config.yaml
n_layer: 8
d_model: 320
n_head: 5
n_kv_head: 1
head_dim: 64
d_mlp: 1280
vocab_size: 4383
activation: "gelu"
norm: "layernorm"
norm_place: "pre"
norm_eps: 1e-06
positions: "rope"
rope_base: 10000.0
rope_fraction: 0.25
qk_norm: false
attn_scale: 0.125
bias: "none"
tie_embeddings: true
parallel_block: true
init: "normal"
init_std_qkv: 0.0356
init_std_o: 0.0442
init_std_up: 0.051
init_std_down: 0.051
optimizer: "soap_variant"
lr: 0.0108
weight_decay: 0.0
lr_head: 0.00846
grad_clip: 1.0
warmup_steps: 200
schedule: "wsd"
decay_fraction: 1.0
decay_shape: "linear"
final_lr_fraction: 0.05
batch_tokens: 131072
seq_len: 256
doc_mask: true
train_tokens: 409600000
steps: 3126
dataset: "wikipedia_en"
Each number is 128 + 32 x the weight over its row's rms, rounded and kept within 0 to 255. Layers, rows and columns count from 0. Numbers have three digits each. The size before them is the row's rms in percent of the matrix's.

# layer 4 attention output (transposed), 320x320, rms 0.0441, rows 21-55,85-119,148-183,212-247,276-311, columns 192-255
088:150118134119083105144101109130177100159142100126156137144162115172117116113205155156112086102090130087144147183068104198099101170161146121083068084154085143166158161163143124060140121144085195
091:158161075136122122184141115175150128101156168124088107153063147109120062100119115125124116172162157099107099090121164078208129100160149141164079076177159150118122134117153126163111117213136116
090:117144094089067124054171099088146137155103116127129109125144073135105130105131139140155122183150152104109136118063158129173145084083152180117097138210137152173136075201151135161121100106127165
097:142073176095117165135157144112177132114074166143122121111094148098112072142065087131158137092128159118145122158123094119103050134126113174108124129198125136088135108088115113135169140121127121
093:175127165078190150131091108093133118139154180147101133094101081091135136144077114078118157110125099141167112134084147153191175093161130155128088172174118049127137165143144136116022090132148163
098:235103153137155166091199170148135088138115129138035156164123149109139171068126093091133105126125071157098126111093165196132130114122119141091085186201084124159122113142101070093132106116101186
099:073144083119116169141159145124065204132200136130149136112139085168141104158103157163069127146072146140112136170128094130107127117104129082082136076141126133180124142141101160084108130140114069
090:151087121195082175060080189082119116160161146190130090158109148145151123108155095138150127101135108091077108155060132097162120108062121066157205113154142084134136071171097133124091132089134162
093:149118134130167149130171125068111136170154125064146087156132155130124111155108112102174172120142191140165080123150094059129138129162122148121106149152130133110179147170134099129119160145133135
100:169113090094100122175123130127100131138137133127181129119076160136135147155136116181140171095089173167113104109124145088123151103150085154220096133125107118169123119126187137110119091113102101
092:102106177096150155123117117099135114115105169108122139155123137136084102073158153177094198104136116116073131154130145105172113135099160146115140124170161127165182117110124167105103149088089100
091:124079172102129146182142173115220067077135117131141137098095166155180186169137141110105109045105117118111109140162140138139126087111151091107132102155058083102134106126097077159122132119184141
092:137140161190161084083104139169131104192107124120102114106150123150107159058154119145096159187161079151167077120241104142169201116111127130144103163089107102080138055089189125160137137123142125
087:142145149121136116125128123130139210085171137105085122120143146160121146069143110157180095063123158210098076105107164101173179084140100100131161109108087143140169103080149093109146102131150128
085:118124101090105050196103094063074150149099115156118149127164163090140118154147123164089169163148130213172097138103092120124136134161062099102139151091174083053158160110100133090110120181152140
093:095098123099118180143116092105086074136090188049117096170107162106125120139112124072207072122118150117104135126115153162115137130164136056101181182157173116187152088140144117169096132098115096
092:137111077087141115113140119091069109098160096135156100187168136180106101140122107133132118138115093172108178149115166096060192150103128145170114121139150088119136198084074153162124109093060080
085:129141150104108127178127101155154111139083120126129155141140198118133125138151138182130117093141134148110148114092109132121116139150119073167152103074124100100091122119128107119151160107114175
090:039141046222146109190121123126101136165102111131160148162107128136093179120192177129100147125152101132094171149158083114074110135083145112115201187105082150133190152160126098098103069107170114
099:075182108074119067155146124142131094148119151154112134159121086093093130089080085154104115162140097141142100127147138157127151142146095103096121145118143120166152121155210114137149187074088137
090:145097089156155130133118190131161074095157105186102138161162072114132130130097121124075148117102093186097146188181157137153128097120136147171138180172129078118108105186101192031079219100100109
094:097164120165076148132081109143089125104134176096172082132109148148102139148185108164092133163113128124153107120128103122168222115136155142098122127049139161136096104135176138173096113105079147
094:102175120130190165157157100154091213116129168138106155129154185138067129141114156129151101109096123136074075160115157113165127158062120096138118159176108124174144175126145138087135117174182114
082:161174129162120117117141127108137145074144142187097076161058118107115138135125166182082133164132061143144166130091109121067125082082112143199155161071100189158129147158071108149125176086119156
096:119198125130103133147134127086133035154149111158133165114165132099155065179103127112128123108137120117182117101103109131058124167111102163154129135119115124121112084096106138142191128141140183
100:123038111096149122223121125133138111103147142200094195134154186127188119134123179093122111108141139110118121155121113103137119165135139139159142105213082121128191121172078115163117083157178094
089:139104124176107124179150097117133061137139148121107137170116081139095183160125102175161146107168118117171106099093131158136115120187090107155152117125157167136163185139162161038149131160149135
087:128109148107101127160106087077167091083105117127095165098174156092154122144155101128196167132150169158173128137069139126175076136106109130125155120132081102165115145162111139128101227087142190
096:137156158106147121106126143173135102116144163172128144121098133156147118130125092181109149119116114151089121139197095093166131149110081117081110132120124135108185120178116082104106174148156171
096:084117140095139076089121134148117057095168104179139134140134123140114127140154144162145161140106128088113132129062159160158143147098130134150091185142125123134108131158128098152203158080142140
097:126171108149170125049185079048079118105111073121126109158196080134100137132070123188096213108107162125147110140145131136145132106151108151086139130095091121121145135092111081092140177138100155
097:113126101160082156134156105133111155188065118106064103140122209167117125141104117144189097119113119111103117155097127106191093156113076116145116107162185089135123133139129121144096140235131119
092:142078092168141173138120102074163111165132100135131156107113142166120099148107143112125137141094143138155154142096129142107110084115134059170122108214138128100145143131147087121165156129112168
094:113107168136086174136127136137151205131122099087126122126159128088141086122186160065082120172192136189063173164126143145096155136120127185082123064138180176135210140093163147143130080112194139
090:170210120103144127168144144102096120150081116138058133122129090169107139158107180109134154106159113168183162074163154127126128164108102107137174058158109155165130059151162117138147135162145074
103:121128145116153142158170139137148097179159091141208119157095125106083094084117127079185133057089097158115116102120084146129089114122118108116089156107165090160161100114104092105091177155060164
102:183188144181153181140112142097112111139130110138137161144099159118111066149082156124121140125109153174149163167108118108123160157115133152156128123143128056107102082137166169127146140117108168
110:161127149077147143124117107142143122164102109158160158127145160118066116156196134137155106084136138093152132133104106157176090128104098079128056105156154115076185124146135070134106149118156071
103:093131100143117112190114074059148099153090109176123135142087109062076136200126130114167174116092101123130084154172154163119107159143162141098069160143145191184127078152156115111131129152197092
104:121088093085177120114123071137102160108050067111139110174139189151213142154194073142218157162173121101128135109160109156126092159121089112135190120138149106129128191096128144128074129110131131
096:145105111175109144116148134144157158116094109111113193115153145140163138152185092123164095076166174118110133102147166107108155141130160105163118186094139101126091097132085152082136120069190140
098:198175116180110088126105110138155046150187061117112115099136098162119127168143129175051174097095136119141149155136117144170178135122138169183096101149139179081094114126101143193110162117126095
121:107161093163149096119122106148118087137127153135147173102084106112142104118152234154134134084121089139132091114105147120143119098111117112127120123090070120179115080129077144124101115201144180
097:125116154128104108103176172060124115150122115146104149094120141141135154174123155139147127138146146101142184123124138114079097131171133153107102075106162206139175185126121092156144085148127110
103:125184139115116087148122135105121131153107151122096116137126134121153167139172090055151146114164087163177114128162116199150159135029138095091109141141134082143119122136109089150187129107133130
108:102153084147111093107131152100145110162079150166175138094102133143120164106143134142069127094149142096146163187164113167126110139138165190085185114105072115133123126124078183151083124123113113
092:105097084103120156145139146156107105119107146137186172126127118149140133085101130134127148124182122108144060131164117103130121118151069113145117170134170124066144116047161096112174198085159125
094:158089096153106110101128166140127149062132097116154143122047177076091126078160146069144121062147211158130091130166104111184121141101124134126116114086166107151119131144114099162130119100130082
105:182165071173094074136065163120131108067139090130104122128131100152130129129145148069078125088135167150206133128131119107129146087130108105169198166124150159120101098174090186074163121134115126
112:174102150077147185087103087145141154077140193105159131153131175104132129116107142124081125163126185130056157104135187174157090106164160111173152146093085143065183144129115121092079162100150163
100:137127178112106117093165159130111099112108160164128140117085181133164134099112111143148132144105126063123132150158137171118120087104111197098125083147114168103089171130115175158118129189122162
107:106114065146094130151126137146168132195138134156143121110164089150071113154039146111208139128125158137085146114110071103113116140144101152128104141138097154154104080124158147209087151098161147
109:134114122157111124094158105145140098086162137114172137078142083139137116183123172172096113088141091100160091144104135149129162132169156103161129102151133143106134105142134123099100141113112142
102:116194151125131161080113120154138119095168099160071115085134101132130105078114099068121079113159142122116124221106114131105096143138107084167131110108187116099106180035028105172140103117099145
098:090067119124147069117142092170125104130216079142108110167207084117154060113191143126175099142183129112075147103093100116143181155084128118139125078108120205156075096201097191136149100134140135
104:088131086223115211123157107211152112100135129080146134107124076162147066121117114149124089082135112127175157164066088127110081095167158063134092099111131159164151175129104086183152044122111133
092:114152170185110117163142158147170136150107086108135127149136143185115110132135099166127131108137141120170121132056118130156125128081125132143142129171088126156117155165179113118128114111165130
100:098119086113120153168126100103133158180129128100131143128153122148108129109160145174155080131080072148087134111131103106104137177147145132133094145068197095186164177070124113148102122079097138
112:062106130097134124161136065101108128164109107138134146126098142129132092113138105104128134089119136097095146171093124111067030107169145137060093091117106101111129095122115136070144139152103160
101:105139135142112118161087136119109118128175165138127107155107159119086191110087096155149102186169184146118077161165123171108098151173117103169186150075179155160151128153113130109206122134161098
095:106103116102142094145113063066146139120095092139108069110166129099139136130107150143218123110081141168162115126089139143131105095183140115113097106157099151123104094107182144135113179115135178
098:153161144143127140117157095164158111054115093112129088147179169118180108153197134112144152151113106107110172140149102166106155116114129144112129122089125102068145154118145165112144082082155163
103:122113137153150135139082115097117186106118169118149099103153135154159129161155097119139124148138144158112075127139116144140140142093112137130086194146103126109158119137122127124060101139200130
105:163112157103088174135146112081128133117139144101096169148097105127084168107138150187159161134143132070139114122076158172159132117113093111092152145160154102132155127148158143115155103106136107
099:131150139087149189151154097150187180125107117132137153175160103074105104150153139124208097123138111154142130138125106079157125146104155079159125113119126114107089142109136129113195124089169124
101:115117148101081156111132129101152120119108232136143099129120125147148124074100111151192195133174084125118110170169151110107136121124069146120113119119073123087182146033118100191099167178121160
101:096103077101120091146150117149125094100210144164112207119092081125110164143146127151093077162138115075102117141121102184144158136206148118148099139081183195120134106122116125076121083141132152
097:106173167158125112072156089160140127147160098127137121131154127100145111097134148168130050168129106132102124071132110123117190132136135151166191052095122091103105220156138167142148114129171108
104:144107066036171149160119101140097176124156154085091085109157145082163150162108093155190204153096101123122156106169111147082128134128155157106123221143087119089109119109135100150144181132159110
114:183139108130114136165134128111122140107120148068184110130126159079163163127083103165162090089151115083187144130123118139140112088136140092107171129123099132090118136130133117168114148057163149
113:138125137146165146132134185123156061165092117130123131045113091100173115076117113145134150124121151162159135173077131077180175104116111118096085146170154157178136147097097154187068161120146154
117:164095155138209110099123142094114131148142140141113101127099175137075168128161068086114099113131131108126100111134155142171172117121089163081121131106093094142076115158088106117098140101109108
109:156098136133133120109138086153174205095109089108091096174112158107112180156147101111190142106114087166180080147107164163104111110098083110100176169095161073118119130142117110113194094098186179
110:169158132148086138168078116149106126101134144117061111162079124128153155150166142109131170137099148152181144112208126100149116158078122145170204144107108097030127178066135117082155176108131165
105:143147164054167117127127112142152044134197167138116119079143146104158152102140113146122056092143155109082137105098094074152176096127145144082094128093127111140090120134084080115148153142049122
104:133115129166128112144152149140117156162144130108161134147156129110087066098070065165146139132127126144117113115190082133080154173178109165136095139186123141131077110116167142155110208103184079
105:098165067132126157129149165121114199102090118149082092071122161137166120130156187159136087177148137191132122183103077117136118161084135087121188114107160138115158142080139102151178112166090116
110:155104149149079132146102127153173207172063138116093128132115116122111171124168149146158153155082107167177102079151117103143161115097138127194094130090114079148140127139107174127154160154142156
106:112138154082172091148162173179203157141172098124214110116157112100105161160132088169083118185147138087138190122089165137113100068187104155140130155140088125142148203142144145181155129167115130
105:177127121124165130114135156134158098146076122162082181087156109190170140154079148194127110173108114088163079155098153134092176137108114116144190109132136074140097173120139160147123116134200080
108:156094175162149136157160087123146093141080097140129160136162128124095153112129151149174103150116130178094102149152069122134079155100182087088108148106164167063144106136129130137081100157110120
098:106113120152127130090149108145122149135114137128115118122130119138213126104130217125156072129096110216128108108142073130143181121129153083161066179118132146093161142124133078092167138100141114
110:134187105125179127121106043111180121082125152144118129156167155118090133080113067129148124202139126082150090130124118134110169082122118055133097181131147141145091159099109121120165088165161143
109:156081152105097120116149121102134154112113132153113115180114133121086088129166088173142147081102122168091144094056103091133086137177147134116108062152140122165110081129152095147093064163108122
112:114119136123095091136151133165114144156140149097141072168114133108113145110129138125138164191142130177100120140154150146152129102138137196140100111172156107083115186128094133159108121131076123
101:138158188156111142059095093061114176134181152135057155066130161145102171110096128117111127151097146108165077130212104099153121089120121137142136138097163140164140179099064142127108117105089133
106:127166146148077169135148145122164126124118126103166107091128057140099131111110096154105169086150118159128162163174092079109103131167056098157122150174086141126172108114147152144130171111153125
114:116158143104070137123145190148157152131154077092115136087136111122139153074199143184137058138023117147122129113174117113131113096154108096136120093149138137153061092211157130073158117145166147
113:096151146133099162121158182084106169061101135099117066153142195117103111127146139087153164134114161161095125157160155120091092121117097117089166179159129136157143120102123174137188104123145092
114:142060129027134166131093120054134115099156166073124130096174133126170107135101073125106152156126082155152141122065182135163159127064140105133064138190136116133107144165098162186155163168117156
103:209158079181112167168116174146116137092096153101120160140103168120186114136131168160124172115140142142095128102090121066091139130093168129111133108068106124084115150109118158139134159187160129
109:182104129142132118162131137175115121133097167110122078132152148127145155136143114085180106145131160110208118110129174123092173166134163071081115163093139153077118177083161020158143090126149144
120:129081139035098162112123239081106123133148100095160113075137099122105197127070128148155119151125156116099166109130160139107058130123094143083144157165139128101096132101117125128182141147098073
098:172122137130121156138123142153079093119112150133171129171099104122177095113155133157135164109109130119099143088166133133132121120128103181118104140144144154113088142120133126102093128124146117
099:093148081150114106098154122073128127126166071122173131103152143104125123143089122110148115090113147096133167106146181163157120105135137088074154117114150134104166145100161110112152138088166077
111:097104140127152118127128164205110182138080102094115115147170139140142153156111195160166131166096143135133137118077108140118073120074125055090150146151136174098113105098167103091096125099148069
105:139129129090108103131125066093143140141118092137124137122148123126064077143101086159094135115072162194120110112132139154061107153166135121120142140153082112065097086107128057114110134088099124
122:159117146121155154150116126100077095177111154142084150134109100116130123150131166096205134106108166148145146116090153066071110150128173096090086142080095097115144090133113092170105053120116099
114:128151114095158106123159156186105069171171156133079112099102117159112124120112135134124079163118116115080120099099134092073110091131119121076106076111181155132174141087137149164130076201096096
116:126122114157098118083149154185161172128171069114181102139109208111106139142130180164071123121103095072182117138166161110136134107145116151166169060106066151123143160078114129141160134074164205
113:158083121159098126141161117089172134130085157122107160107143182197119092112152132128125103135150124142145143151212108159131118145144120119131146148158147154123166195106101132114107133133096174
111:178046169128156153145152128142124110131179113087144159153108154096125161111137163090113095152104194093103174135150099136140166158126113103130129133151192132154094104143082218183186072159111153
104:120147206142163184160093097112125110092144149088179134097103071091123124083104090113124171058138125183120120047073158096128161097135094129111146100109081191129107163096156093185146136108108093
103:073167129081112125124126161128108106074105147148105156123125117116151128159139137191142086151128132085080143223180123115087110148129118149151162174109095097166107130186108222131136121093140094
099:134058084125140144130131134127086124086183129111106139157065108145136095099146090098151116120145146131112104082123070097157130206163100109101090141132165083089069180105113143122118129165135087
103:094116054113115121136118183118127166119064173166163149157181144136157086109103114124137200075150163146100137149097117160144140128122091123110121116056135099163099116126131126131143085148059158
096:100192128154111117153136135134104166052138088139141133114136123120174128139144170142134155134140122039149122111129079178060144131140120139146167155146110126184113105144141084126155115194134148
094:107171145061130107139138124136135077124107128127090181101131155129159080128125135136144135126110118136125147131095146101114181131122114146113121088174110069139121183133129105126070070168109114
095:159164151115208124171097144098142178166166124170117139040159136075154140085149072132177137157127156146068160110142128107164116098130107128164098166211145171123111135067091133170089119108129105
096:101150160084118177106177150157152164108081115124110097110166114167103103169099105138188114120147094113127097109117111125142127156084119156106071113131113143066147102169121135174047180141179065
089:143164143167197120151073152116094200105075164104148137096159097146133187060105179073165139113093123112164128091124151100137130157081138128157141092183114174131133103176074139170149154155125155
097:170131112176129133091166114187133106077129124099097141115139140164139122196077128158089164146142185139159141154180159182120111099159087113135177076142128139091127165139110069113153118113155145
092:148095111162155113108141158143163127187084138147109164145102186126156082093094185089143140130102062162121159156078078144129048080075075104140044088157110153115146078131117175101133160180106202
096:081141139121074121111132103136143160163055143115139170164173134076142103123099144083132112131125120168172130173128148128137148145134127099113168084153158118091130099114177115135144146103084173
099:130067141120102170129161133204131178134141121072103152160114117131161175144133179087134064113086139165083133114157170135132155155100198133150199114059167075144112161123112205133106115107137107
112:141154104065152141157127124145119053116150092174086106137077155123102139129102123131150080112117113127101100107139146162133094089069161078116139105099133113082175160202144106134199101120115153
104:108136108148164171144153059113082126085127132145115155125099120162078097084120160093126167112175112130122142114162052115094121105178094160139074138180143165119146179108166129104093117169128119
098:133109089081090129114108154125161091120131110131147178122123112162145139076100087117147159104153150097176164119121133165101128075090156109164196127131082086118119158116147116159142138127070127
095:148123164142155145119126086136045097159155115090095132111134091142168141171113146166114150108189142162121119192136135127153121148104129142145154111096180120111138129081091073204055115151151150
097:147104109121128115088129130087117085146131174193181131127178151164100094125090097133129124074130164166075121118241079087101144142119141142123101135106182109135091141109157101135156178108085080
096:188175117186184097155091085079127188172115144144096110169117164162087137150168101091090049091147109118143131122132137157109079158100133152117103098168072113131170143144103095111104128133149113
094:094146084048112167120131056147095133147156143119122125138114103118131113098100153113106090102178144203070189052164141131109101092046125108124159083099154125115140133111116163094136076134134165
100:124118123128142104182152112143062134137174131141135098115135126132128127117177143119046172149101108155134117105183167172144150163100113181119174156131100194123076112132086118128085114164149132
090:089092123127101081158147130017125091180104138124176136131094136097125119138066123099071128110066149078140167143095130152162096089172132140076083204174074099120162107073099097090132123128129134
100:135106090131141158082133118112175122089153158083149145116104069140148129164105129140126124090114111061191126124066150150119104099099129074115164140120070116091157116121207156117169204107125147
103:160057141165139166132096164181119157142188134128094089166108117102133107142101109076117116069136117111105147168118191129065128114129130103132111143117185112232159111088050156115168084144086101
108:111082134090122128100142091122140080180139084102068188170136159144164071078054155097163138086149193136107124081119133149131161162093169119121137080187141075144123123145141159188105135118068110
094:161048087161154144134095121143132095098171124125141211141088169175060141130093071185090129131121153124109176200108091143103106107113089133108131132107144173098218114164088096154134109106130135
085:140085149109184162119189181158112101105134093096127157166115220143136125113084140136059122128102154098169172151071129109110120105129127179096131117114162100086141144155158153159110140191135131
097:103180125144101100089079128130170111174137108101112090133137084162085173117132173075106141155119119147108118124102152059135080113078143140179139104119136135118086141093090156168103105096159123
096:139105127110095168097125119124101176162139093128149155137147143123148149119086168093115166122145150150137126152166168094135100155111093110065133100182158100148117158151169105174143152053183132
102:116133115160089090153121111126148118129109104100132132177139135122107203166073118193092128142130142160160136144176125144094081133175138051121207114137139173146157150095107134144177207148181068
096:116095139177097183152100046126157155100099159112181126143175133133096103165143178091157121087108164117145118180157091127139128201104172080091092116151149157147089107133135055185123059131158165
096:133172121136104131086076092116089155100098136109157072089106124148094092140166122183102099111093115126083133135153136094163164100164087136109109180092076031166092070085126109106110108129133076
101:164076133148125096128152134100167091151123130195191165136126132123126121136144165149076141146141128141159201153115135148152102114113111105127135142176056134076074052157150101129145109153136143
091:142149158115143098150164174073099141120117119109180084168103093105132123116172063150127160092112116152143126152105098129140096160168102122094128169047136126120176083138145142089096198078167116
091:164115115140121131123168142148091117089105165099128096206143123120117101166094101102142128214151127188082108079203154106111110136163172111138130090143092056078127137114136048138075158125147144
096:098173099108112087056115112156150162153096153179111107087136161202103140093074116181117074170124160105137164096116085174172069134170134151106169131151095095056119132070132084151117151110145152
106:113115172147145144070124086118143165126122159133179114134183137126124143120166090161161169096118115079124149137089126093149041068137131113126085189106089139083096096162133115065125134110180129
110:210139088097129112178118159077182064107105145169186066084110124053147146079131085150114148073117119120067135151113113085170133142123130113104065155099141164169149071148114140076199159117166126
100:092137128132120122128173141058132078119178123160180153123106134081116178160076142089087106104067205123129122150095117105115149165125182106057081197109126117141133118168067104127154168092182137
092:110145155189089108173174088147085127079129174046143148115165180096165116177121105102138121145148097134159128120171171072153178210143199141114096107114187139140203133081097137127095174121199170
090:163129192164062108092136142061140081161120198105159116128142146155090107130082099133101133131145132130130144131121094169184102106143140107098104107136122198065143131144158126128064149155129151
091:112191130084121148083101123103141134107145184132139104152182176159098122171188078167053146139128137138066141130168107113108139116174124160142134119108128096081130136134159096083199132160108115
094:143122123131133156103171101144127072166133134096127156093130076101114095107135150137121079163157107014141122152069047163133142079097080112115175065144130147107120141137123129152096156169057176
087:060157155188146091156136115108083145154066148100105138117146147129150191082138133065130136125129185134086076155146140215161119118176115114118155168083132132155164090145137150104125098130067123
099:140148117131075132158124148102125154082100104131123082080131061134145145101136094105087118059113126208162075110177096109140150149112159081075095160137166157175163156120143135117167138098152065
091:155153129147109142136172162162118150113111089131150147166111092096171110196111101119139048093168120159184115115192179138162091152144154112111135126131163166120134094154094132108190147094167150
101:146143159138094142122084102137149127145096107146143123145098149086101141090168109137092158146128132090120156148197166147103184144174153150137147148107171146093165146132116146207160136103191131
101:116123067172168110087138160095147071107098099155163137134162129109125087134130126157144132076168125126184136157171140175157167145127070118128160210158134126167150100157134101104142124016160151
089:117164156123091139104106123122137156078158168118109161089147111085131074157125155112106172204126138128111195131157124158096173165197160176162184137117093173097136149099098165113097144094158150
092:123103077098122192180165074057178074163082124166181141125172152079121110098109101128098122144127044120071127113085106172102156141147105104107118118162080078081122110104161090129119179143140131
089:106120141110126098180137096166149107106089132117141159156184093075149120182153092072136109165112140099093169052194155153126189122136128135110120143109147140099153114108125111079145150142127195
100:154134096180143150123127090145110101085117092150098039138128169108183104153108120092116096117135100127111104134152113138109154160148092115116216149080144043084102114137138140148167150090152169
091:172164149122151167142103104120045174158121132136129084159117098114149123145128133104141112109062158152054116100122083113148125102164094151118126160113208113117135111131146107105140147096111127
102:093102134111124154126113101134144144049108133113138159194136092071128134100149129101228140190132124075138132127136124099123153175138125055152132091126168100161151103163137139077168140156180158
099:091114122113103132116080107121116122104095138150154119115124130127116174151144155141143139133068023000158138116135155085084161147105120113171088113152088125142073093102135126168085132181147094
094:118147140176146118115173131161144115096039157122162151152118090130100132099182168109165143134139133114134129103129096120136160161087109122072157086151119096154097130077149108112110122139092070
101:101177162120188100159100093135151131127136120175102147150128108110137130113153109149119087178128162090140129112117078104115161126192123133167107138102144070138174134089113086127138127196092095
106:102095147140144199156129075075110128121108184146196163097089096122121109132182114140138118096147135137123118145125151156097094159152143111117162137101158145162183176105117096088150102131123068
098:167113137163156153145107143101123142116141145152132126107119129115103095103085110062131111138118136098045130175123114113120127110170159150106083100130180172114113143075079125111114125113142085
102:151160138138134127078136105127148123194068116140154156134156134149089133111176130206179149168151176148119100149164102155131108149167102120136084204084099085098202074100163090105083167054174101
086:168137134129178130091117157157145088135109151118189160124099159210080130140152151168157075089109112135115198110132118169137140091123092105163151092139097100114186165122085131099115096158152118
105:124145155132120171170089157121176165086084134159128091096146130188124166148125144072148153119094116072138138118098124117123109168125109091144107132155148168168097118119153112092125120129161088
093:124107174143139163088131091166153117141134103096104162142146108118102106113136067122137069098137120135101135139140164136037169156087129113152062145139107125185186138149092115131110135121147147
095:120147123206142161128091111086126114143073142124088083128123151192131174105146105141093154159123083117155072102132137113082102078139110132127134140099171173139087116110108107168092128150135126
103:105186118118093092148114165126105133149160103147125131099120120145060171147150127121118090087168140133085088090127116071130109096198173181190087133163118125167157078166185154119080154170150118
085:140093131100113142131110180134066180092119158107080129143096148137142096087166155088141097147091117155119115110080121113101092110134145102170121115149103128126113095154098171120150070088078139
090:182122185117095186050122185164100156118176122077135089147130133150094156135109088144112189158087150129127136143068103109112136138102094056152159115088147101114162140074174142111132123156088119
098:163110097126147132132128116171088139174180056116079141174126166130164151113112167182081037195136139082056146138126144113131076140155114116168131193137125106120158116182151141096177129148112179
103:131138142174124100046151119211141087138124119117153125142157147111129112135140160153114087115167108092146149143139077123137157147134164150233141096078173098096081156151139177153160133126130141
094:125103079116185154136084149114147035076095152090113143066182174182128104114089102093126118099116138144152158108130126173098139069080117081140114126148093137135093180159136108159115123158059158
097:093157063143153110109123152159070131218084094122091168152153099121144106083154125163083162135093168183138065138133166186083130161156130154135138134119107133150161117107084148147114126122132142
094:115104168143157109094127181216127181134139104191116174093114067139143104138129107055108106149132098096157107163127141121129143139108166093140121107078157138178127167092168161172131126105101103
095:141179093127145150148097076158127128115140066137089124173120042120152122124165108105057164024167130132162118144132100140077132174127103188106131127109156138139144152102102149114113142167073153
091:166178175119100103091137120169097178107114135119131190131198100212128136153157101131116092086102128127155152118156095128160098127086091158080116119131105103087242138099116053107104126152132156
088:152095147180113110114119133097113116085163136122152091142098155135182160092160206090143181232141120110100142177177137118145131145100141153204146176103135080174098148103138179124150100144120127
099:150133125085108147108103184144111135095132175099131083169116149169125108124134132140081120162055124145166102137129152088096097132172112147160145149106153116089083125098152137187122084105095140
# layer 4 attention value, 64x320, rms 0.0359, rows 21-56, columns 192-255
101:161134215113091155091120126119105077083127140138108098131110136137094107133171149114123156117101155141156130063096128165191126120109141174116112056156117128184144095084086074152111090217147168
097:073114153109129139147188116119096152182110125113140173111177102138118112112060159133170172096110101150114126164162111116133116144115116140154161166138131143171141099082128103173178134094070177
097:092116149136143136106153154141176120140150111187158175117166124145065067125123093103122132088136152103121099150110192132109085069113128144091063125188148088143149136157141082138059064138118158
103:047125155130200134170118092100164103106132178113126130123091172092135130145105168139194124097088152089093173066117214152092089090109090104170105114167092127164127059162139125072119142091135074
097:172113150124117105116117120123114136101115097033158144152122117088139076121154097140106204102082131146160137076106208119101117045093094133113177173164114165131154134106135104153159138120142161
099:152108136086175069102144111098116115167113145134087131142141063069084145099102156149193188141096091136089119186061132187081174171153077155108074096153161140129155139095168153115129182198074115
102:144112119135139146168232100119104098121119103101078077070168088085091057141151134193126117151163131124103141210116121160140162105159196154155137087149166174151180089133144183145148140175122076
105:110162164105164094123118140181064160127115120143120149136141117087171106156194148138129137182072094149167140140136118124112177059130124123159069099076142108097105108125126149030170122159123114
100:092156154146094086124155181181135139125123042193120073178141116134140148111106123122113100138090159182159094089137144131127127145117095090130135155157161135145172145148120067093130027125094106
095:134140122124077118079159104097161138094100187118106090100199113117126100155151170113171169081120103100071166093204129182118116163159100115120062136130200089112098127065164127106120147116114121
099:119130159131112209120127142129168142129075096140210143159107150109098135161115098127086124102113162064160190136115064161139116097132139180171187086133108087094113133088094130121043153100154167
093:116124123123150096132141085135072160110144125065148145092087098119086143121109130163093085118112160073107068155137159139113121062153070139116172161121139158113111115081180093142096195165165063
101:096137110221096143102115073102106102083140150143095125127175104133060105077143138130146121110076140179148137143161113149139132147113167057138102096170151124134102146178138075100099134089162083
107:159117132170136174138100122132119138133114157095091145113138154127104137188153143125099115157106147120137144093176133114046153102115152132091165099142137115104084079154137132111163128133142185
096:162122150053152097133118091179103115127123099091114162189121203091089083131088094153079010166118145152147132191131173117083072098147105128162164166171078073122104121167172088133152091145109142
097:075149121142128149101086095119098161152167135159118168171141132155175082092148160114104128182151132099188098111207114150076136178042096129121158092131145081149145158106119139122159135140127137
096:082103060092079088147111154140110142136173161101110105072114101096129107075073133034131187071100168112147157120122091145076151137186159139140112132093137124090167162127119123158090113125177104
103:126098117119093122147097177212185121138192112120148122156071098144134102143106138110160121174136142146133116109054160111102105163118182151121056087145107120112121150160188089126121162076147163
102:130119121123129114072100125173058194098110150174081129095122123178131153114100121193138113127124115130130114165093161101157141111093082158156168143123126151140130116149160122120166120159135132
104:090100181170191075103103080111121111159152094098193092134111131144123102169162182069140113132132106101103129088100140118180163133144125141111054115176157145151103081109132215112161122130102175
099:131112137146135098106148129184118081145108103120094198124100157140073125118089142159101090109082145118125178160085121077037112153186155170112062077158121183077153134069115142182129136118113101
094:064125111142114046124147104141178127155145114150078102123144163145143107119163116221103108125068145082129146141081157143174068160127099099120185164108202108118131155119181088097148094125184131
092:082159128151180159139160105157089145143138110123092032137103182129068126133147113119132140102095106115112155127152098080118098111121156172127096123152105148148175153057083124089131109085134151
095:058151155151106117133131122137125131153066103154125102062090192098132107126120140117093163106132190095133106146190117128135137097174165141085116147138057085150137116156176129088204120147162111
107:137117091132127125136122096118186131090050142145131123140089137103113134146112151127088161121128074131126176128180158113112064117147081112140154134219116135145158164138137134069150117123142127
101:171091143130140168117147121137186126127129159145136133153144157123140118117152099095159134137094165129138101161136110112133148132106175116121117140116141138142122132168110101131187104113135108
103:158182141142114084157159144079110133070118096144227068116119137120078117169161095116122098103132106146150096110141122128091129094174151145173116118120088131130087110098105091163136065102130174
099:163154172108109118118128122135128071117155176109135126155133090102147109156116127126083157153111121117134154153121116156106117154132131129093108110158088081118125186120180107119142088149103154
099:136119077140147175126126152151140182180170121077126176124102077149117141143133099118125140097145109168172149126156138040176115176108104109114144173052121091182122074156168138090142143169095114
097:143148068112097093140194102103082102147126074068140079142128074099130135122158161117160087147140111188116145102159163187104153111102153158135131134164105099151134097161119155103116134126104088
097:076151177111076157136127094114076114159160128085139152059129167186180179112166089160144116139161108168143127128078125153123096085124118134075148114174119076075142164113121121165070111070149180
098:121156148108096152097140090147090141070122126130171143040158113076136175129114107111103137105177139123123121154141151143099084138186175098104128186119091129094139125129139132097135106160155148
105:166127132168186111119086138117128130132149115129112120124151167120119132103162136123071120146150137138084058125050130091122090214130200144107124124173110149136048147138094162165129075154057146
103:192152094120150092114138147122145155127106197186130120128114194124166143135070175096104109063064120149138176119077159208197106144154099180159145134110102104130175151141071139066162150124089103
100:104140076121155129145077158122156090164145048116172166119090097116056142164178089099106108179114092120180116109111145065188116097057121126115088150168105120125136148149145173169084126087126160
101:152112146071100151112089174123108159146106154162091115089173152141134141139209115130131163144126118063120165065163134075076167116129129098098129143080130159083116138154170134112141132076158147